config = dict(
    d_mlp=2048,
    activation='tanh_gelu',
    init_std_o=0.00412,
    schedule='wsd',
    seq_len=1024,
    train_tokens=1154000000,
    dataset='wikipedia_en',
)
Each number is 128 + 32 x the weight over its row's rms, rounded and kept within 0 to 255. Layers, rows and columns count from 0. Numbers have three digits each. The size before them is the row's rms in percent of the matrix's.

# layer 6 MLP down (transposed), 2048x512, rms 0.0524, rows 107-161, columns 384-511
099:165127145068140139159149139137106128189111161139109144035125155155156141152108087105130130133071105159100097115087140163114126136127184157109074110113109137159142163134111117118127158173132119092104138140098148158094128098048132156127168152138170113148142192121122068121137136107146123123190136126077105087207109047156118121138123130142093113137108124128032134125138089117125159131123
099:145095160150076164123154120169156146085074086132076112120130150089118082063107118105093147095104121181077149105137105131201185145187131115148152120098085088117120104190091134134068142148101172113153133139133123139098142066152032087143111106131125145125140144145127133118140123114165131153120108093143088080134141040132112122089166121061082133168134137127096160140073124130144114166107
101:109132076158122081142189131090101151105047141084116152113071107148158122130112132160158124115138084171139128121056101090154155220123126146174188171141101140138122126119195138166144109112141143138154092131074114166119143178155111041161105123071083193175169140122145127106108166102088139086125113162117054084114117139127064112170129031085100103153174033103159116153107164140157123155104
109:092124101138193092140133096121087120143138090083171103133111129101123191092113133228121133139139145110135101099110107147150127154115131097147143145125135209145085093109121141145143122136109163101132145121104133164097132111135094108130137177125117143120078106137092070123123146123094219097130189099155163152094165159086129126072138146181107164170126126094174205102096121130128111107109
105:080174153119098109111182157163169135163134122126101138084139156128123093082107105088159150146083073145176135154100113184160168150041093114092106168167150149151053165090121149100108139121084141091152099101124137128166146077055119101123113105116135092192140138149101141119146131151087100154145058156116205132132125186113155176129124149132106134127086145065115135146100119096123138071157
092:067123116100039100118116128119145116145134149119195142127131162159154166066132138117103113170143119121117155110140115106122170105130146157087164138133093135138122107147095099108160080155110068063075151120100177119094107171126144180072140098135111078143127170115134123103137189184139108139149123080170180144092112149143070148102110148118172118171101126157139087136116090098113191135094
109:108163088115113100130173072167147130128129117102162097133117143089060096131086110166095128150134167185106126162135108122133152000129072141076185196184145132112129127102212132143122118167128127140087134148163144117173120090100193140100089151168089185151185112147119085110096154141172083060091162190088140148190098162136186108109150062099192102158143161154141171140136133162069175122116
113:124122136146178122099138112128098137114177090108145130124147107146126121126130101146106111156123158098147063065118082122187159147148146160094112110110077097178137227132174151100145101111115118107112151077104126148139187105103119106124121099117085126106125157151103132091135179193191154090162128124114098123074145047098105153138136137115128119088098142113169169085129086142121134100111
096:093134056091122126111108159101119138199140110145131206126076118125175091156135129144149137154049215101128157146098124113152131092129050072159173083118116119070101159135191138070088078012100129131128095103122102179093133070143166151063110132138111171146124149090117142133090163148102081171150147139137156158093124119135146099115107038072160206162144164206128128144162149085097138129116
091:133127145152126140105129084103047118155120060098069140096095080085113047103114092120183141149127124076141125093101166099132191111129149120135152097156134133134142100172148105075166138121102171126128120137138106100132088081107128075185064140148147167107114094150122151118109110164119119167204114201063131184155087139088135134173132145137101173119113171150201130078133111083130186117065
102:074168149147118073106106117108131083111090121185123152140154144154145131140104165163212106108182135133087129097067155140138137201098102111116136152170126117104056144155131091144073159148094137162147140109117092103161129112195127115155158101128115083064150142100091127109112116125122144135123172169131127108129175122174098067099113130073116133108074169088128148144103105089159150105115
109:083114160131131127137110103122175099121102101095176129143145147184073154114153162156050141105070148109109092155130131171110105169136104140146133147128122079089166132128039170133093104125162142116108120130104154108122173155175153166178116108111137089074148161099147145101063152139132117158106113125084118134132096060136145111120126038098099061116181195154100168085172143157155078140101
094:151082132136123168145078231113139087159162152090133097113182188129187135130091109171158141095127105151174129113211100175156114138104149110089164153112178113106145195091129113079140108099172160133128107098147107131169148073173064084146135084149090119131124199084141095169124113154142109117121118162102156193111130090146100091141122151057090168050184160148181120083134101046087115204122
099:167131159103125142123132102121143097093124087151067135183061148087114194115119176124105121132153136117121165174052116123158163129121099135215124117123166131138138094073061128131171178128103134138141174113085035137091140124102158086127132120138141115139118163127128145123186123146077106141146115140134150073150114072123154105118194113133121161130108133099101103120126129155075079136137
094:124105076094112160124112126142136194091136118107129113179138155144159166116058130128152150149131124108139154069158118116144128152150174126128129128150113163175121087183060123216146100119123089139133141098140212134119121100171132123115213179105147068120116125117133117133106155224155156147108116121134119091143124114091145167142123139061146130100104073143110196103148054118128146096077
098:137101105135172109117139064108145053114118145118120145151134124099114164166148126068095124103167082113157144100116134166123105162122183143077104129100077090105113155148075129147183122156116111110198130137171064216123143137111170163118128098115120124109087076192166170156121127096127120061157138137119131125128163141146161168148088098134118069177112190160132182105141150151100116142108
098:101105122142167099114161073129147129114109167152126073090078063146154172123154076161131051085117183162177109152086164136157156069157149050146145187087160091097089139142089131097123125121119112099169116144136055137123125109057124114167132072130118166052105174151112128077081163183126100137136107116117146136145110172129088155120067103136096112081160165139142114075087151120107130117053
095:154102100207137160115115094177139118188108112171145117141087108106182111148163093070121153091085130106120069075118154195095051122164105064082175100098063116135115083172104149157167112133072110062151159093147120163080188131175172126079176146135155179110082122131125102141095197143143181180130092076161151097147170076077090163120122095093113143081119152170142154102151094131106103142119
113:151096081106111089160119022177073091147166136157177070120144141161117102154185074127091161150131135105045131109144116145136103118077127166079134131144101137125116174114103103086139106112114113176099112111123115145149148168145044104154115108172116115112159138107098115094105137093104164121142179126105144177154125129131077114145138149086129096177164117127155126108111125095129105149136
099:139102132125127129108139146088077087159084129117117147183152121146124133123115190075111117191095141144122137162187109100105085188131144110148105118135084119122122090127200096120125112115067135136153117098120171085110124130095122154151093144140123104061065166129142129105041113133195097156155137097094096123151084085111158133134100165113179122094127105085086148111135196133146171146150
109:173151092148110162119068123165090128132121129066163139108142109097150106120150101165078145116127153156087138163127195103179138133134174100059124066116153137060172143068169157128127093119154153108149048121168115158175110105115123144112130150098088100186101135103179162162157084181234130147117131140102128107045154122123125138113103125109122129115144095152138162120156142076170182133120
094:168151085219128177119098148125161074101107162141151147144062127220096089097163147108209072114115164170135072111120185131122148162203141122166124116149099098081138160109215133118076110149108148177102099143076143094185182135118107141087072118123096084086052118087142156144125147166099161149117126165138077111121144126094176151145153155122166142164152155055102117104074127143161105139094
098:085070071089137115105089149121179097171152140138137104064127144130166155170147101116080067190094134118098149140171126087149185255132115137204093100095086071111112160081083099118150091175135150092139152076152161130157158161143110166133125110083112114067119134168115126114123147139092124065134155070146110088142099088147104112111136128103142111099100101115136126165107089162127090158169
097:089123118157105091148177128137161119094122079118102167116107084116111126133186135112067126117162069106125067135157118118165140138134100106061133173141145127127175134116099055089182107061088155173139114139135115138143121186122178125131156128177125166070135230197141181144195112127144117110119112173164092091110136102181114184149129127128106113127140096145118149156110133152068096107091
111:116097142158105136071095078133127090149185138119116094115091142134084170075107075191076057063143070113166084127109121128102089175105147134155135172135120177124141155128191126127116097132115119120125172136138162105204215141138020146150148136133100154154116113082137124110156113124110125109078133123222130149141160196152129086142103152120052120106054171151094142116163133153106087107159
094:167106160078101146131119126130131119080148143137144069108153141091110142125146140119106143121150169140084142178140155118118157074119136100055151078177134133169114070100146068114107158143069099094132140091157123080082193125131113138082084135097130155085082113087079201144167129182184125168116091106119104119092101123103082116106126114146137100146083129154134098139133147120140138101113
092:137103106102127182113170143202105078116098097164157159088180153128152147123120095070169189076109160198122117135145120143061135065101124123106141106084082083107176107160137114152127152049098160063158147152180134097103141112142140101101143160088148158087126124128134090099120142135155138158206141144198121159106154142141108133140052175098153103125155183142096156100129137102101099113150
099:077119106124106133095086143137149112168098148114136133183121148126091107110114143112123139050160118141140152137061164107080087174115132148130141157097107165094140117099178130170094170094109106148148106179195135146144130108176152110125083107104185173107107197112126152114143202111179159104106136138129122019142147117137143088149147111180105127145057088144204088156106161157150111107143
101:179114155118111144112111131161164083112121150096131182193138164153147129117192161199144118117172146100134121120136097130127140140088148129148158100161071101150088174205138140101138088101099159111163160111163127110085123138144083174120207130114193192097148109113151116175125147143177080097139116132100080139141167065133086155079167178137199094113108096106110073099158131098138062129143
099:156135126154115073128100122168096132145146113169132101125118175195093093157143121094062075054107120084176113136127146111127150174118126155123131128100067096081120114128131100165108140105084084130149125110160170086117094092158148140154090139090029129126144150142102103109093187141151121155139115121085126098146146104151111111140122129142156111170128173092099121090139154139124122112085
100:148152149101151092147104095108111161118066117097109112128171172097168103118109187133125130204095131184132127083152124143140156140156171116152142124123124110104100128138107097148042126140095108173184060076114133155083128143163156081122078074160109182063150145154115121176134120116132143086093083146184102102192066090087113111120147132103199167113136096077126158096067123083129111098136
097:135134142168125138143142089132042105120139080093166197106106091172125126096148100166062169102128094162123106098102108113112063155150131137078167120127117117128114139155191079167171245185130163148165195087112112109152147099112117119127129122102084132113126140146130114157108157186142112111091061133157160095167184098082095070149123115165101146078109150134124075128119134110206113062148
101:170141169152127159137100186138044154135101105100116142122121160123156082151110142119134074099130180141118111141129149153109136076115135166153136129128122111120157176091138142147112123172150086140126133075150133069136176151082098172125172134136150116092114154140123153184176172106167110115159093080171191096130082121101142109097182171167102114089081208124169120135091063124101122123145
102:116169129110118144080109128103142157117131147063152102173144092129102131163118097135098141159104162126072176079144135134162133147159177157133092122098096084070137129069126112146044107097179066138139069073087120174198159095139165108135115113196151204061150119087095119138128174056172174165106152156139142175183157119143138126159110133162153133154071123119182228112219161180190130090117
097:209130165087107122098096160171128139097104084143167079161152125182125085201135159162127142149099164174099136115136136109155106213103110157101126160144135107164144087103132202182176190044162141140123072105124125088133158106086123178155091114123107058078099151164110122101129137154124180166125145143123162156110124058143111083213108127150102130161139146119132132166131118090142078154125
102:129197162085102124082155094107126166165163150134052120155067142155156194139145106182092114094141135135129100111173161183190152118112083153139161110115100116130055194103088080140078137091124143135148143151128148134132068155168067172143094191145143023136140131111145092137104117114125108097160112112089095112138181179094123101117132130123185160162127116125128173074119094094126145131108
111:149142120052154088157102110122096125127147171124073099113096118126149136115115065029092069131121140190104140123127162144095153182152168144105120138095102114182158117088114132102038127105113072129080119093160127116146136114142133135181184102074134117113135153130111166090154194205120136122167130160128095178088118131114109138174135112147153101188139191120121118162084226181155145094129
099:112114110179150106153137123106121096116137163125145148119121057147097155120094138145137101148163114150160073096136116105145093208135110134121081099115129132089127195147153095120152135121095190127079186175153146195159093107152114163133172108155085169089087121142089132128107165148164111109179123138147155194122164128101169156172065141095192058101141098106122164164075126147143136070135
094:055130137094094102159111148193124120132139070118116125072151151127061171139082092081127129096170115128201081088078095123112124107120133153145140071107114164121131100131105150150155066133133192166121118125147109142102116086143171143139138166160076121104133108154075127142129110101127078113128106176126130133140069140131175123159165143113110183120113167106124158124082148143099170086180
094:093138139128069119124115173152074093139127201118088158112058167177101099138178110156117140148090148138148123113124149167146203172135110173090158096128112124068157115104111132145132131187119171123116166056129142125167169116125091139158155131123174122140134104136094092084132123109116108134061129096120121135145087126185132155093132137176105143144096199171148080126077080174113165114110
105:114120110134184163102137146121129117129093210121158113122116113111099129164113109087086145146179155120115131114164182130124150196107095112134097151102089125133083174106110098138091113152105070145088151107096113202137092127078136161111165104063127109095062135110111108144145135113101154061165155108119180069130108157048133127103158180145143128133162101090088107124169129048149162086149
098:147133149167092159167170146206123143144117157108145107065129158117117136147169111087103080126182117126118129152118043128110153102168113146145088137128151123170048156064127154137047142131087112107168160073079152195140132172191136166099064129127102129089132143111135160142113092152172099143142193145123159112159154220100114155138125183087164099153131146124127125130102147122149108135133
090:092175093125153146162081072117121108142174125106111123072133132148104120085151126079148116085109121096138079099110148071191177140077179182098113160135109129152152120092100128107152195103141145124169091155104122183143143145183152099163114099167122086116110089139155117120136156120090155165143151154169111130138060166166090158100142173092137092166121142134067139104162118099164232076039
094:111187144154136179118089141105116106142139142154103118117201115129069170076095123144111098123160105133179132097135059122121200130086108095166094105146156131126181159146153139129099108067140128088140184167078125174132161130141138201186173044141152114126139108147113178153127126112086157154133122176072080154102176031138084147178080157166131059114143154149137102066118109100143172092087
101:198139096152131112097120097190112110144153195110075175109092094133143159198142092221076148125139129143135183156124161188195127222138114139193126137158149120163142082165134092149177092114153141129111138122127103150134123130173147142129099088179157107139078117107106097120154192130110123138110135086114125066169124128147117106102165095117150146090140152131157144164101129129118123040123
094:149144131136138184144105216059150093157067132118135219099111088147115137123138186139118052134126122130102140122141122155065147163156125095136118149112135180101116126191144176141129118140094103143128109111111073155093128135111157124055122137120185105104183137137152197119069122127102129118161115100136175115121060143109117077117158158103138062148141132168141179119071149131151053043065
108:117108107130107140085151054134086151153117139106131102212133113125115114093132188067088141110066118131164147114155116187172133198208090148113130143120134136112134205207132104150136148065094217079124102136128119135199112091145052173131117131150135104132104091041145051160116167091071100091115155087140101132190138171094161111162102158079101116116114123115086135146142154128114154155121
095:123173114154167139108115139048143099129105180095135129149111217113115063117070169131145134213123136099110162119166062155153078172139118167156108083194124091158091188133158155125121148115086079132131127101199124083143171168135138157119109125135130093105113102026088137131165105132089160118066149142092084132132082128123106117126146111122094081160095152175154075097132157092115105157143
114:095076145170143164130156130132104028098091091092122113162131119073155141141145128200179189095109129133153141069106114112138118187144114079144127132136131093092131124130131124176162139115091110131107019078104102194090156144126101112133102098158126162150094105126068148182077084152083112164199107097106189150122075100103122101120122104201110106204081125096137119153166192097149125135137
096:102163156130166183104086095136146128114181086166109164136146185128144119112112150176109155159143118124115114113119152135169138217121091106076118132151108061083136097153133138119115124129149123102161148129116121168105135170114149153188142069109100095122155169163087114122101157105165134119090126152125069132147174051121057093116129112121141166089080157131124093176168126065051089152138
104:132114144128112139144129142115093157049114180132109086173080104144100108119148127139092045084172151156103080076107120107144075142123107140114151127164100162178171108131088042127140114118065125127119136112138151181099146148165143141061102075131174086102112106110118134173133126134072156137112092133120131126131140100142110186108107126170158168129203120100108096161150190107095153128124
105:123098120140131136156151109097113149172152080144177109121182070048141117081107099179121174090156101127121145108172120094096170243042126135135095114103152112130122091112126140103139081150111194096100074052133107108133106133160183134116128096178142082159085137140118170131140134132184117186072157130142118117129158058170124163083136107098149056122190155071124123129087071109115125135114
093:153145127177117111148144134107102118107074172093172100187104105106109101144147117255112137137131193111187096118115157199134140143091146088146146136189169152150086124113114081109150113166122165105156130104118132110121155094100167118150113184139059116157114123133110151145193144188103133125117110097121079214184119133101097117187190100131128118185144124111092086176116093198095085102078
094:102140170128119121114096070142096117141091134096135186133107133137109155104125170028148125081105139139153147090160140156126105131095130125085120053149212059113107123188128154165171161138102155160133123113169138125110051104119191070072162107125108129137149125129137126139193108112107138113119146057158109199118114189118102098153143152174120128135087137139126134087125134163122182131155
110:150103111095121089161112163144106122110081086153061177150098109105156178164163139049112164126157147113090154136168105092173149108121193111148086063154165093126170075119153164130200115137109099219168103092103084127125128155171132125141117119074107068141058168119086071106143153119071134112124126115100151161126130191097120182135162145131141103121097159116103143104106054121180141092114
# layer 6 MLP up, 2048x512, rms 0.0488, rows 108-161, columns 384-511
103:053085113113062128098118109142133085104104136083133140169142101095125099141084163192127145106097145024136031117074162128191183157147176128136145170168178172113155100073137134142105111148144070171144056134100141171154136154086152111133131163113116121136083125133146151175132098113156123108124138167103095129142055199127102155074103103160147112097148134119164137189140111064125146127142
108:121151123136126123111039097083158161095113110146128074134109131115153159161129120129111179086118108127160052115135126088157125100117145102133125166149097129177089111171127083132156138116102153132126122104177114150120044144102156155101126127125107171089117122101096067155102121088131082103134205118107109144120122128158150139138176095135086184094136142123099111125078096099137136165056
103:117156138066131157207132124104116065147127111095090141128181126138134116116136057211098081144151102166155151161141164170087124142117114147077132151130129093102132109125111174156209162070152133148148084189129070099139078144109127128153107142100072131162164150130059119187076103164190185115138100121089175178099121140182124124136175137119158162133136112060116171113157174180097143135145
105:105150125086143176084118120115188151152051088139103089139205074122131124121096108118089161149177106162148098163147118128145138141103103112094084155162113190110164097090115139127113183098194142150103094116091146153141083124123180147122091085087136192117107209123176082134124102121147157120149155081139105073160100092094207127073198137135115148086129134085144127133140110097108089102091
090:168103143126174118162170142109159102121164145073118163130185173118138187163135099175134119142097147132162105115106133161201084203127135078145160146100141124130180139126096180185115169113104142152095131186193112171093109170054120026116099130170094171142109097098136152155125114129129174091141078130121162161148184077097100111122141105165159139118084119126061154136138103125140097152148
090:147084112139144143145144167085091151151117154161094169089150180157180096122172178233168126133128106145160127171120160136137098174125134111148101115158120106190168090105108102164085103149149060141169171151137093126102130102142061124138130109080138106112124180134106135175134122170123172200155099070132100120066175102186085119116071106190102139101096112122099140131091164073150148124162
100:120117086140080095146111113098143102163118149146109145191088125104066147139134171074135130156135156137209195080142165139123149035173176145104149137113134102206143079170164093113133172079173148082125117126149115157207117167190158092109076127122085162138122106139133135103101122129203163095174120153179214163121133180116133149093096135153077128115108148093170107178140162116090126090073
102:116144129154104144141122129174163144145117156123132130134079137091190064171139072167084144181141141089115147145088130147112166124146129090109101143199118116215176126133163109160172128186135100109113126100162165055064135124172104109083160128137120149132126110083133116114115186118114155154149149074163143125180104119128091140153082148087102093096099172143176168124128076142158118131171
105:144149118135202032135164119132143146138116109112165096082098118120119127166098119088154149153118145151148107139162043099086105114145103103148131087188136120190121188118107165168153148082147145157150169108143125096130161107093167123111158146150091079132097122108179099124168179086164115069143158080171120086142158126163154107098157074178112124138143125174156060075157124122126099133185
109:175137107136126162141156083155130105141163136102131162109079143137087190092118129114146163112137170105107071146077140155130151075149111115104121151070097205141110156162109106138157135178090092117140149191166132110104140162115160107100083113132115110165153138194087089180152163091128138139177123134108103076143095115092132173131100159159214189068161153160130145141162128122097226113137
105:150102124142088115098087088126076160116132213148158094186111121178112160124166160117126111082091136112186095118114160130137136078189166158159128170142107164113125087110074081136062067169113072150101147178092114147116109100126103074098156150139127127081151160062108112152152139155115190083124100169176084114131083113115129073121141122130083149125149168157136079120131163077067116137162
099:162152116131157145111136122101140158111164099165133110107089209145144148164171115102054102082184171111133102121122127128131127128140172135162199128065124148095154145139144117176084159125100162128113113100102128131158071145109176098143190108133162159120133093151152103135104144138136131076191137158197059099117072097139127062062115129125095123196089136163137138184164154127122140082118
100:105121154142158203128163089164133122150138092192095127154190146126136097119161119102133172152108111117141126160173168095159106046170088130097095138113186122142106120159163116088126143108202124105107140205092096079166133129153099104094103163113088106130171137118121121159084094160135168114105143078151110154125139120129094139115101061101117154154129163152179201111180119103151193144108
099:167195113164118077114166154125133105120101082176146129101054135101106143111162132153183140145132072132124152187119131088105096130110110225125136181148089147095130083084183171133125151151117084107089144111123036118162171170142085085126088146151101185202088116137104137127115166108064144126073125098166184139165104129158155144095091123159160146143103109089118058142094145052088114187104
091:080120131085167066111145158173144152115127089142141113109178146171105083167103150117151119143155093129120127127124129131094135069166129164140122117117148127128166090092097129122167106109171142152079110153162129169136096122128152170126123091098163100099182128167124113110127139132110145097127133177126180120155086126159115146115161160172130171166125148069102111182085137114134160152128
093:118117135152091123175076157104162121064140181093059154105159104084067089150120107171152169201104115135129116130169140134147117145084118167146047080139211155146131127097131164142157171102086155140179100146111206086133091140180107117082172167127161068155080101105165115134139093071151127100147115149127181101151115183179181133145134111099109139046093069143098181128141123180132136104143
103:156110141089122107067159116126192061130141136156111124117113150088168079136116110068135097076126096092152138129122132173025064137091142146137095095103118155123141154081137217022167086177113097149169141110108121192112153149139090154078118156081112174060133123108152133118132121105102155108180154108134134081094120151101126117178133115085073133077113146095118097134131076148131168144175
098:190207093125138165174152119135129052128097144203089103168080095111137084152135156113115109105177107119140120166138125116133085118098108091135139061157126172079139159140121173101132127100152144147155174144093100113154082146145117137155124139085153094108159109136174117064118112087125107192129140135105168129120093146097138164135150157143154173115142111152123097166172109198094134133086
100:134183086123127109071098095152153120136138142148127105111173117106141126083143132162091137129132108125118161158102118073127153080120168171114080070097210152173167132122159120070074137155139173116147115124164158129121189190111092100090081173123150085099180139058161098141151130088088105162097063149138158174137178133157107172116114174180126120090113124175130102141096126140120169154124
114:137183140154138162169112152135175219100063122096121138114127096122141126043125096088177088134193171179180092151209127135105137099123102137122168060121138116125130174130051156089139109131094096145087116093147160130133163119152101128166171081132148097128125132132169139128117129106106143068166097114183143138181115126147136166140198169137181102068151075105109094104165121106108127116149
096:097139156128132110120109124179185148181117137152123165132180085094130143135126126055106185090145119068154140139074102124189134048171094113090168173121166184170120155143093157113146108161098126127148166151180118108157095105112155157160120126089112127121173117132130152077122145108123099110095143108194115131171158215094111112067137171097065124116099147090172173154136155094102158155161
102:120127139117104157122086150167152141110097091129091144135101131121161164118161138096192186125121181094110146135120168132187074171158167180138121190150142126159144153148150111138163128186151134112155103095132113109145195091137137081112154107127141176182162112120140141111119129150127112140180115144105138156123143101121091196122148156192122129045146144105156152139136118114094152159148
106:136082167123174035102147161100080156126129075108073101103138133115140071201159078110089122154158133106082167121146130165139109155107123133150092153150157177108122131135165025139092080071159115126192114089109092128155094116109239104148166110154128109162087107158106120096190135141115163148128128148159162130191163126117169102124142219163136156164144078083145065082112128120151108111114
107:064165162124160070137095097119139077073105092102154141098135114121150156140145135141096114150175132124068161051135144129129113075125167111148129096147142094130087076128115135072184140090121146162128089076132021120118118102084095107131178197116173110140089175119144092135141095159090157162113099095143153117138154163198177102150113124139109176076163110157159165179135112119130084128143
104:169110176139157122117089091180165158129103115111133108156130147150170071119167180123143145141093126131159113152112143172132111129101188071099106124171135141117135106138156115137136110134078120109085099124102173097150193185107110115110124157182102104103128114171169139115135112121106176133053104100168138176120142136130146110076131115131212147064118179070158139154091113133109097079100
097:149049147146147124114079150076111229128125146099150105135142147078101125141119168118165121143124130120133159112072143160116156120083097117116177091130107139063091190169132136135128136087137168145160172171100079159186148191118110125128122149165106096161132139096104177150081129051154158110108112094078145135057136087179105074144109125146072146094154089102178124145122091161133140148084
090:166137155158121110101153106109145134074082131162088124108103079099122208149154080168126133123123160186121160063128145154103137148103102127148120116109128102141074133109099170110125091149128106121126097127120108096131122116120091136143120110172144037171166106105112111149142099138077113137108150174171136156139143139132106109122097146098128068111120136149180133137192156173114190080089
100:136103121131074105127159142106119142155117174142145132127157073154108063118138078095090115111183106130134059042097121127129096109169181110094101133161129162123077148111099119127127114166133058129103109085103146139113132145064131141100131164107085113206129124126109130105164100125140117163168149132122129100116112127149106137104141071109172130135175097133081167155171210136116132115123
100:123201076133131138115105120108142142109159110123156158102110153097154084155134088104101161154090126107118072146135097115069110114142166125107095112176103148136171112128136101104172078138113107087130148154133143170097089118124079108139067148103118173176088101094045100107087133139163079158121146153111103044153131173156142133158196168085190201096100091088120101229147125147072120153145
090:136098072120119123185090177076095124121150152126186102141077141165095066110093149137131155159162165126109136110096104129159142133137176150123129120135081144117138115158168091151073157113136077093171135179119148137175107093125166142111075136155135100125176133163133082177089144165146103113146124143140159134163099214092151079142040081100061137111118128157126093133172159185100145161168
109:135119127156109122115127151099088123116128143065120141144153116150101138137093096113116087118149098108074102208129101110161128137166181164158112140075107109133078166118107127111124042098126208122130124137166157074164153135115124098095137104107084154068122121112194136126110033120165185144165152150124115176116120172120145205121122090127106141119142054134138155121182169068072114153119
094:120055134107153109126145139146110098113156111065101109133098107052084137141119140198163192163118196092089129108151077133147165124183079116121132155119108139137098090151118108112163146153134131127113148138162127088123115133115109058164154150117126111139127126071088134074146148151112180162100069161124123166116142117118117122154120099087142149114127063131152115144120100081142115087097
114:120137128117066083118142094075169150098145113075122100150125103103115155143097141150102135134102133095091171159106153102076152108136103153153107150135095086158179183129099129137142165102128117133169159080135089166103141130034126114123157115130121099066148157091071159135157070128111147162153127129153130182100166138158156074070114169127135188109164081089092123192106157158154132154144
097:079140131156041159121113065141070176158151149158087131093084085126080112124099099159128142115132083145178094122161149121101130144153091116178120111128141133142141090136134094103144179120120122136096153151132085115137095097216120129159163153145095194136113101104078135118099074096192126109103123135090127088165110200111155135155137117079131150094161148138134124076062138194130187143119
099:123139158120153135082078070135134142111146120150125130053173118111138194143199169152126120095095115155147146112111127109150177150113138108180085095112176112074127087134124164098152124097127144146149109126105114115176104139097149108139135108115081179068122130154138101086132165169099100113114111057147142143124090084103154168130144169099045162097197095086150150163078155098121123172085
104:180113144128063092178100123064086141113190168110086116131106147096072162136111083130123124128122128157112118092138151108166135088166140125176115096113131112136117093114137138114128180078137083078144125097113099105162096093116146115082186115060132090070091121091121083091042117219088045125145152089156120147131090095143172107132133126118111087130102144114139077190132154141100147156111
105:091126131098145156172104167102150120186158169136122095111127030090121142079145073163120120127198103141175155095169133122148133187128114155146109112072140108141147153170204138150169138112122127082138161118128068186131074048172075143186092111111085175116145095192128193132150170142145151141124139171166181191114124137097105156129098139130107130136147129072134131114092125110123121137097
100:100138074148144155187130150129127122118090131161110111128135111105173193123118135094166174105145128141089155138099097201167147174160164114150149096128076136128150065153086100117109144160161097136105101163118058114124110122157072160136165127108149116138122144169133159111109106105120130117155156197074123162111183106125119205133162091123153121102102115147168080116178139153122092184140
097:053105178143189131102163168160159167096157105194154086122155111125151109127139138129140119141153118088140103098089136123108165110142097151144146169123173218180146106054130115168157129116144082115081146137105115093166117111072172155118172188144120140110141149126120162178145096122156106084147126096144108164160088117106121152129093072129096146142156107129145151097083141041130100125150
097:135162114118195070105107126086149106102124123135118109133126150119098072171102070187111137122089118123172145131110153098157064116120113121079141073093131158113132127155136093122189111114145088146067148066151137170113144175123129052105147162181152084054111094163171090133110059176174070035112158146170110125148137080155139156136155160130127163119125162149123110110121056090088156129186
102:119088117160036117120166105140099144095127114165151111172208135110099145068124141154164134063179167136116130121104132085072112092092090128112112120152210166145114112144125138105105164188112109068181127122185175109089063108119107093104117140172161167138072134155144187108077100135136107186100128065204145111117148115150120122140167100125098133146118114103084134118165113129136172125177
096:096131155132175113117131177162170172104110115135146197150142103171181104188115155101138150184130147166120137200161146134129111180139116063122125172101131152124149112169135120128129085116102157149116163136141094111163083094143148153179084148098118138106138136100122124074168141117131160098099150111121156123123129184124064105175114128166121121146126149157185114112180096145117116131225
096:162068136100074117091116128165142168170113130141086177098152151163190116142170102128079147115092100185129087123143160110139157128113114100079166060117112115080135103166118090161148164148141131150125129175139167146103140090119181180172084163143133138091134110216109158103090091112156081124069136100126115137157131134144183107147180101083073177096101132140152120096140108085117094178119
104:178147151069142145163101136127064175156127104121115114172090111158092126153152115161137146118122113144130146120075080171153187093182126137093119102143147135121139103128145096177146155128204034101130148148076126068117145154127162139138103153114104067136087123138087172175163084115148076142138136084129144121158087142135069103116160177127143142158112148138155117135083088143178150168169
099:093166090085107093118079097154146087128172099135126113069087113071143166098154098076123126143136147171139191160126157093090132177181131164055128127152094154116115171159133155170134122142166093158105158127133141140090153102153142170195119165093108154129081181135139103108142196138162150101120103137188145157076133087106130183083085109074075159165128128140142137203132136110159136145103
108:183119131154094104137134130133158112176102077153074133159164130065080099150082100070115091025119135084146153083109120106120094108122140143126120149146104176200159146156128170110113177054118117104172139167169114157176151128110149085080088168099178100148123154125167142089136148127063108108121108132098127116161143076141080116123100083120181181094126162150102181099196122127131093100171
095:140145152080178101171118116151134112131110090088156090086115138122073148209135087185091111074098126164085105143087107097112198078105118132143097169114155114102131128159078112155203139171172154117148156144092151118157103133087116134100140108128109141165149161115116170103100046136177116144144091113149138070057141135178161163182093113076127122150159049106094144129136106139110127119159
102:122127118118085129127135106069067086127081089112133104118222125124178104084092178163103151123159087185113107153149097121128127166150102111100168094162128158161136090097091153129095160145130149040134134080119093155190115115095137133122173160093123182169142171127114144103115111169150139182068148059098139128119126085176126106190192125177041128165155165138132193178134147122123149149133
107:106178118134121144070132108105088171072170088132124152112099096107118195102072116201162173136124113126134104070101167120102118099116094088115124124161153088109141129135151160133059161121059098105102144085087103163174105168089136080162098100101125118075177172097147111114127108117126130127169170072122167148121145125131145104094078127093069063084175126115196149139126168119145176127169
097:145088103088110179124128159104133133165151142135154074113128108100147165167168176136134104067164150151167132138137180141147127158050108133097059168154160121174087131147145100086141083119140108112131086117135094143167149106120105118132122065129098155144127089181162193104125172112190081072099149117149145170103112173138156113110123062163153133099063144162179112155163109115148087168106
105:131145132102149152172136118123155145222090179122145112104164083070084125103139101134121135106160129099196147214164156122079083140131129147163094162101150112070127121171105142114096180133130138142104177116172078054118109084133144113099148184116103168114168087140142153104156196132154090168039110129118139153114165094122148121114110129107135132159122119082102139096115142179132070121097
099:120173122169140144172153115131166148117205097077092174108129102097141126147138108126178107120150128126126104102182111168115123106130115106094113121151155128162125051203147125128142100174152130089139096136118135120123166154081144081080115152126175135168143163127149144075137165114142115167099104152091140091142178123113057150156124157110133130164072065097148156106124091028142139237168
094:074182088085112155156076127093156185195106094037079146121107154156146155120128108097096120160105132132138100178135121167114128085110130078191175192119099124098128127132127134093126139153094122099138178146157088088134110185138109152070077126109114157114124121121097105059142146143148137141085069102121151172148111204133158098059122138110150077127154114104125112187125135138148170115149
094:123141115117142157141157168132124151131123201108140090136149084137134081121116109088164149124170086134142095132140123111163125128105155085203143137082143157129102172164058082153139138115097183071091118210155102151126105172111071170102107094072104131101135050164135167075058194127109139218115157158172159115061140154066092118084091118157140100154111081114168076112113191127147103098123